Each number is 500 + 25 x the weight over its row's rms, rounded and kept within 0 to 999. Layers, rows and columns count from 0. Numbers have three digits each. The size before them is the row's rms in percent of the matrix's.

# down: layer 4 MLP down (transposed), 256x256, rms 0.15, rows 228-244, columns 0-127
# gate: layer 4 MLP gate, 256x256, rms 0.157, rows 229-244, columns 0-127
# up: layer 4 MLP up, 256x256, rms 0.157, rows 229-244, columns 0-127
down228 099:520485495504512465491525463497508490493508488543515476479491514500519491542550478533537522460478484510478453481506523510500470504484505507510529515461512513516489501494526490482510487557440483542493489525541509510503507526403499528502498474484521544499482489504523466522508485498510494522490522511475500461475475523527481542515474506492461480461444549483474483506476535516491467453535
gate229 084:495477547502475467461486491558516463513516491535514509541494523556513529503507476531482565500487477454514513455539522539475487480497477540487484486478470495514484491514490513483440481497476501484506506464522488507492488506460506467516488512519559514504516501528450543456461517515491499473486543502513485445483484505522452544488530502556503528482483473522498496541506552517513526494496
up229 095:474513493497522535503522500516491497495500491467530472459491465449499484452478488519511483500513540522475470513491515460516512492507487467498532507489527511471462505542529482507469498501554490543535490524469503496490480502531513519498532489482444468474474509477560486519495465462495503490470454463500510515518509495450502485536492525480482453503536536496511515481511478520493483505491
down229 092:499494503477485506568465487501537544507464485536521464501494516491518512515534502551465495526478480516492548507504496496493523488514499539475480489483501512462551501514554502481522458543518543489446495555476518552466488534497442490472485504507525499520506506534506530534541476505485562498495512544478495521477534516510496532479531529519467496510552502503499597428551531491480466510501
gate230 089:521529496482486542492495508482523482519497516456521506470497491457514517487507493502456518466529519523512465512478513455518487476467495519529540468498512544487465532497492505530503485505490529429519546497503530479476510513564494536516473557489525497490459488465524503503495503521545492492471524486531498518468530504535512539526469482474497510456488470493457504497489498497484519545490
up230 092:450473507491521478516453520495498510511504502489506455504564511485478490478538509530504505501483481457497501500544511510548521435474485503495491500493456506505481495548533472500501516465506506458481496534482510472480532480500475526518475519510526506504442496502544459481530495494501501469540519517484498528537496499516534551510546497467474472459497505509510470491493514505512477482512
down230 099:546493533493510555521475478530507481478520517518491508484515465490487483480479493491521504513455506501519423506481495481498521480470493526515493515475512525514477518485453512465525536475497498520526512527454489537515484470506494464526490497512496487487508557522500499481490471495477509513531491498535486524511489503538513515558511518477474505490523505520517553519484539520506513481493
gate231 097:481507475543529518545516497479523528528513507498485495508495499559477513473511469508529464465527516497521519520493511539493457473505458547518551481512503507492479496527497485504483511455483555490490460485505484485510490505487455488488529519512504486529540459493561522513546494482488478521582479514503478492490505475538490468553490483517524463489556506513489516513539523465488475519480
up231 095:530490491510504503497511469515486518513478539477500510529481504520476499505510482524481543514536472514516516494505536471470491503479472488483500426494513497499496529504510514477471466527454520540520503467482475513482465504525479492514483521500525490487458489484468469515503542525504472514459489506517461514469556519471476518495507504522508469496458492521463490518478479478496460450487
down231 104:518489508530491483474516482539512524473498503484485532502542471475444542507546533583438546491515519498504478491459506528461511513512499515518457536481494502530483509537453492503479509478508479470534474526511515503515494513522526492532498497510496541482474498514525485476484520501482477490479524490540488495476497506468487472481511494463485484534488501526516473511505486487492514484525
gate232 117:478518503510508540477500468523527471528569506506537476510531523467459513509516501488477492512493512507523479491502506515515482474503480529494496428484490500504496471494527540508544547536469528495502488499535486493490493453532466512499508489476496533499440497497516531437491541506471550508510514490457474504522489519507490496507508453477532525498503483494497529444486545521484502517504
up232 106:517515493488494506490498496488522487537524510524499536506527491467471506502480491491511528503507495529500485503477531516519475492533493440493495499484510467503469507500501520498510497551488535456493497562527530483491546476545502504518476489483511502481491527506509514494543523517493508531483502491500498493497495509520488502541520475504498440471485484512461540478492493467533503490461
down232 098:532493522480508484505525542537522497480499542494496492517502482537493517558503481488504511482507515472489443530486515494481495522531545524530452515483490527487487451518506496471513486545561503507498486521509494435501538498522480461488481489477526490497508515528498535465474451498489484512502539514517488488520529540526492502464548491454518490528494482546482491467470531477548504536512
gate233 100:489535494479461500501531484555486486499502439502485511525528504470492460527527494513466520529508483496469477505504537480538553494482500506475536539488497555424551520491509492510520505512470536499493513498505487521469512515477489511517541457520502519544540495504503488499493474499507500514526470490499517488494493499490458469516564467521494543579511506481516469556500504480486479493491
up233 104:519533499522561453544482519505512515496501556546526515479469488509454485506488528532469485505541481518474501509449473541457450505523475531465525511489545475495484483520499498521495501510501505465537489507460545498484475496524500450507468556506480497518506475478479495512503512532480443512505513547514599501496484484492500477526516567491483475472513471504466516498498473510507548528493
down233 104:496507522566519489477480538494501512512450481502520490455469510473542510535494532532525495512505452529509539529450550491467525519504498493481488526507483484516470500487493495512482481508538479485545461497486495515515495481510501520540501549519486489485487491497489459500519516473476494529514531443553534544529485502460488527523518518496520466517504474477493496524511476512492440486529
gate234 099:515500487539497463473531496490521490484543538502517499509542500490470544468508503520459500490543463500464507490503505519473466535547526500497526452487482538510525488470514479501514499467515503487479479503469513555518476514489492541484472532485474489558481477504480494484483513468485541491516487504502515503521445524507505495502510484520465467537531521517509511521476482509479528488518
up234 101:471498531498525471528453458499501463525524462511480501476493502487465483501485526456474553502472484505536504548534477504494511490477529552465510524536499495498521500498524533495451514529512498477520500496504495462475493493486485477576498473474479522489476510501500523571475491527478435463511532473503491472514492483529488505463464527464492553459466495490513490485478532489517458506497
down234 100:502519506449517474540443465509508519463503498525515470472496493506527471491519548471509486480457523471497541504472460477502500497506494530444484503539503491462459448533520528543478463479508509482447522519534509499466467464512523507503519493481493470485483500508487469514529540486526482483452520471532494530507479508522469555479462518485520511501491469526512479539490498511541482507507
gate235 102:484501496489498526489485512526492502463502506521517498515476502452432495502502504482486494426478495468536497534518485484506472502489535491498515437487529551519473451523531480508502513451526525493490465539473481489497517483517511484465478519511506484500490503527510492468482476509525519494503541513445528481562495534490497558522532532458516490526482535537468531481563510529502522491536
up235 105:471485494459539502489504483542521509512498443513513488451510510483500526501505514465429481494488490477463494523500502497411486479519522481526512503506535464539464455482475521531515516467488460453506490487493531464487537498502499555528501565480507498536500501520485481483472520499489500462484476525494520467455506493532515506482528517484514494488441480503554500462536536501486501522534
down235 103:533461502493483448499514476517493545489529509498526451515481504514480511512517508522481492490509478446491499514531540487474470479516501478499484496505481498573481474487489512459519455510518519462477515511492491536497472502516509515467529473512523481434506507508461504510452472469477508526490491459455524506480506516542547515495482526473520502529489489509501457457478510531538577475475
gate236 098:492501525493524513511450521561526525491518507524510500545459544475465503512497528498517542518501504506498498496446526495521501509484451465535487549484488508512518566468479470553538502465481492475498513505501485462484496482505516497490509503519505479520525506508493503547560540514507540476524455498567526501483548490510513422540530488491478488507483497492500495488484481527539464474491
up236 103:500515437502515444517483495568548507513488491487499499482481511502474501493490553512492482502495508496437498463520568516527506519472486486509538510501500511454515508475493460525526539498507525493476487507488501471496543494542543509503548518538499549538527462511514474537493467480527542447494517505486518486498487501469496516514516505490514531547475488518494541505473535508520509517555
down236 097:457466492504479513529502508482468474545487486482526531478501531513480530530489529487503535516528481475497475543510487490477493520508509552504486552476529506504537465469464505540511493469479495522473522534483532481532512520547566505473474475486534488533506488491547514497507528520465482460518527529467490491467473497487507471519488526480523511502528490525475495525525519484500478527502
gate237 098:499512450478550535467504486486519489488525469513454515518528497471489566513499460499451509519534517499503489494473551537472452539484510478506490496486446518490525508482517453526479472481485499524476507473493491577474534422475525535493479507512523482484487521502482502473494502467516477484476494485506518498538467517531510497531560500478528512511501495489484505514483493503537516481531
up237 096:524551529505520475483494479521505457480486476488561501493493499486494479531486498499522541535469497517529480544462458489512538496495495495446509539465449518500551485532473517518554502492504479559544443499510496493547506493515489508536530521486516493505519495519496541518496443481494505479530488521505535510500478464501546518539484476491478527476518515470504513523507503488435495498527
down237 097:534477484513493520491533507509474482546492501476524524466545546492506501527501473479479486474482456480511501503493474517530484502503520471517493493505493497485556528519528460511515461509545486526550461498486466549532477469521494503489508480467498465459539538509440515519516498465464442490502495519517539511480538511466550507529468510510476490466470494549478530534476457473449492493489
gate238 099:455513504503481472511521543458475527459485498491538524512489489467501480491501503497485477505503526498506467491519486501483507476507501482514524460509541517572486493457498516512513506501471478500526504518527524507522519481512512475451466475493499532498481485475550473488490501497503545479448509502457511506460519506486521492482442499484480465501513569522513515506514488542482512468498
up238 098:466501518496473523514492491507494504513528473549494501481472478544476501514562551512507522492497471462520500510501537513513532511548492538503489525480522512503490510516494504518506505489500529502532551493501500534546503464509482467501484504492502521511522536496528447508498512478505479515489447518534516453475492497529517482493552470458567532518484486442492531506501500484493524515497
down238 100:490517483480470476462492492458495519489477476513541511527557445516505493447501487481508518467515493503448576526513516493469528518478493491551520501503504473482514508498478513461481493465523488479510466460540499481503465499472509518528492523525479505457495523520513515470510552530500545512483425512515514513453488495493533514497489505522505492512487482484497526519457500491519545481451
gate239 093:510529538510526513451540513503544442503521522496491502590450546485548482487502521492472516497495475460537481490470551485546504486474545495494487474520506467496478479475491482479503480448485489502466486489527540478510514484452496524491443497491512508454474520506519500472463498541510501503495494488543464494509475522520518493482498508510505492545539537524514470502543511538473494439512
up239 094:497489515512502515497457530495500495496475509511473476495509445484491461533539517454436458521516502534505494497511516514490477474550501487463450461493503556515500464514500497522532523532438485452498509510519513546484502529499500475490504491540499516530513476396488484508496489478480499529514523491515508556507482466541489490499502494520495524520513521468499505501507476505514525532503
down239 094:483493499519482559504477480522504467526493495482505522492496468522512504483508488447568496505481501498522476506518492545468511487512499500478522514497490510548515515516471479526499491541465548525517483526477492523508471507465500488503463512513513527530492524477480516500510519511522471505527497460473529488500497523458470526502520502472486490526494517513498487494498558459479526537539
gate240 111:486521482490480500502468464515487492490496497481524479462488507499471482518490461537454508559491499536520515486469508473488543501526487512498489533484471494480551510491460464508463485505503530524504480499526437444458478488513488519499557559480504504529538473518491458511482516559500454498505469521499497510497534488521516496479533464484482514497517522478515512508495521519496488485444
up240 108:498545462511482473485509531526503479464498486503442481471530502477529477525495510510502486500462498473468551532502521495497516500477504491494514477478491503482456513489497492494475502518506528552503468470480483526542494496478439490514505478512468536489504509510472553492468509468513513472494534484526482537498510489489508504523497519500553518537508516499490476447526520430486502515512
down240 100:507537510558480513517492486471521475542509517530505466486545515540501486467476513525476481509445462536474528508498502478434497496471510531493511542481517470533481539504504500477469499533497502499507498530523520464478457501450509504495516472509521491523472488486513508490526518468492539494518488517503498513479530463513472517509519535522455530497488471499480495468489514500512470546506
gate241 101:458471518468448516498509549473450509490535525503505455478473500482530494503503492528463486490487510495458532498508506496503500485506501515504497472488530479541532491494522474494501528495515492565528518537538521469508513517540498508513542523510486518475474510474512445539453501550575484511504510507512507522555523478528505493477554534473517472490484482521504497529545500460485520516471
up241 089:482487512475541491469501490505526511520502472468538481516515505489490537494527493473524493489516496522478505499532522535525489497512490470480488469490503490483533471506496512493550503452513523530509468480484541482502476481484504496502505507470463469475474509527526501456532476514444484525492527506472505451520525479534503471475500469516468552480496527525447489485488537500514501495509
down241 098:476531503463495485483513489492503498503518520494494524461515491525505519488470560496484530494506512459489478457486488474518449536504519485524443538559489461467512507514489501493498412470464534529485498508524475455496474523507492520478484480537522535462522519524440505495486472490461511515506498506504463516504534510494491497475514495472501515497514514497523491492445533485499500498510
gate242 104:504511493496539504488479515494477447481505530458529489473484454468483491487537544521482483467508485451540507491532549442527486515485508508510530514486536530511509501526528497463508453493497522510542507534481474472528506485471500498478494515475494497506494524485473507540528486519487488493509472499485487487485510497513528524473509513521542513481498522518503528549494442511519478487493
up242 101:535548484482434510534502481498499460503566488526489445518512512519506489483517523531525480480544490518498558504507472507509504512468493497489492491490499515479480481516512489471542505540479532525499466478468506502470509500577499510498467532466487534484509554529511496506516526492497454505514533435468528484531544498519529558466488527552495518514512490507525551526505535473553497473501
down242 103:534476508497491503470499483493450472536479472480476533498513537475467499492504477500468506458466501510501506501559510512511521497498517471523459480478497488477479474505504459490484487486522490507495490471463504508471495443491510519540515518517483512517520520581506482454517520503541486506534506508516571518511539469535510534497483481536514504512504485530505510505467474499519497523491
gate243 097:466535479514465523507504449493454490486540503469516493530534543493513498516487479488452527490519521493500498568540506491474507491488483445549514578534469522451478520482488527516522521467471455492467513488529478502493508511491505487507490461503476474490526522498500492445482492530477508490525471452492471463495470491506508469473481534512468495521489514516489471457502502502491493503518
up243 098:450476511541479454490461508505490498490534501531496493514520480535528499530520514449497456523526502535480468554513526465494469513524528516521489535513488489493475490531519440494495496486503501487475557520467494511534518519482511538516520483512499492501526484560480497495508560512492488512505466487480493496524498445464541462491503475468508442523489464515491522497472487475487449475500
down243 099:529507489486509480524516529519506455530516517493513428538554493496524509504481463482549489519567526513488456564494505554474486494526535493516510501505518491513493451532545438494516491459448499466472526457508502561487492510489510506509493494502497512487525549532493479491514551491482478514524531542544514468480496467504500491463491476488487469501509483498523465469490497458511483499512
gate244 100:523506528471520517491512508502490528516486511514511491492476503503446534478480477498547518496488526528500481497506488491492458528484461463514512477540521491474468524481537486530509467515504488512503521560490521476523497493528552498510501469523471463490442498461487549491560506502551495500494516510526514533522456478505493470455481522532529511504503464464513438492495490504528495527543
up244 099:524473510501506514523498458540518503475572426466525478509480502486503488496488511498519451531491523465519503500481485534498486505515480518546512509526473525502551503529483467482500495475515462542455526513455511470511503520462490500499501483478487515465515502551497518543527497513515504473484529522471478549526501464525455464494558513475489480480511501436508503506527558464491465535499
down244 097:502517494476486509484498466484481450499529519505474517476536483504557472502521503503526458489512497499483507461500529481514484517541531531512516515475482443488529525475486498453501502487485498495470477512504538487513496542521528502559455490492524492512487473506512507498526492460519516497525531571497515435505511467459444488489559467524502500523507502494504527490458496486478471523505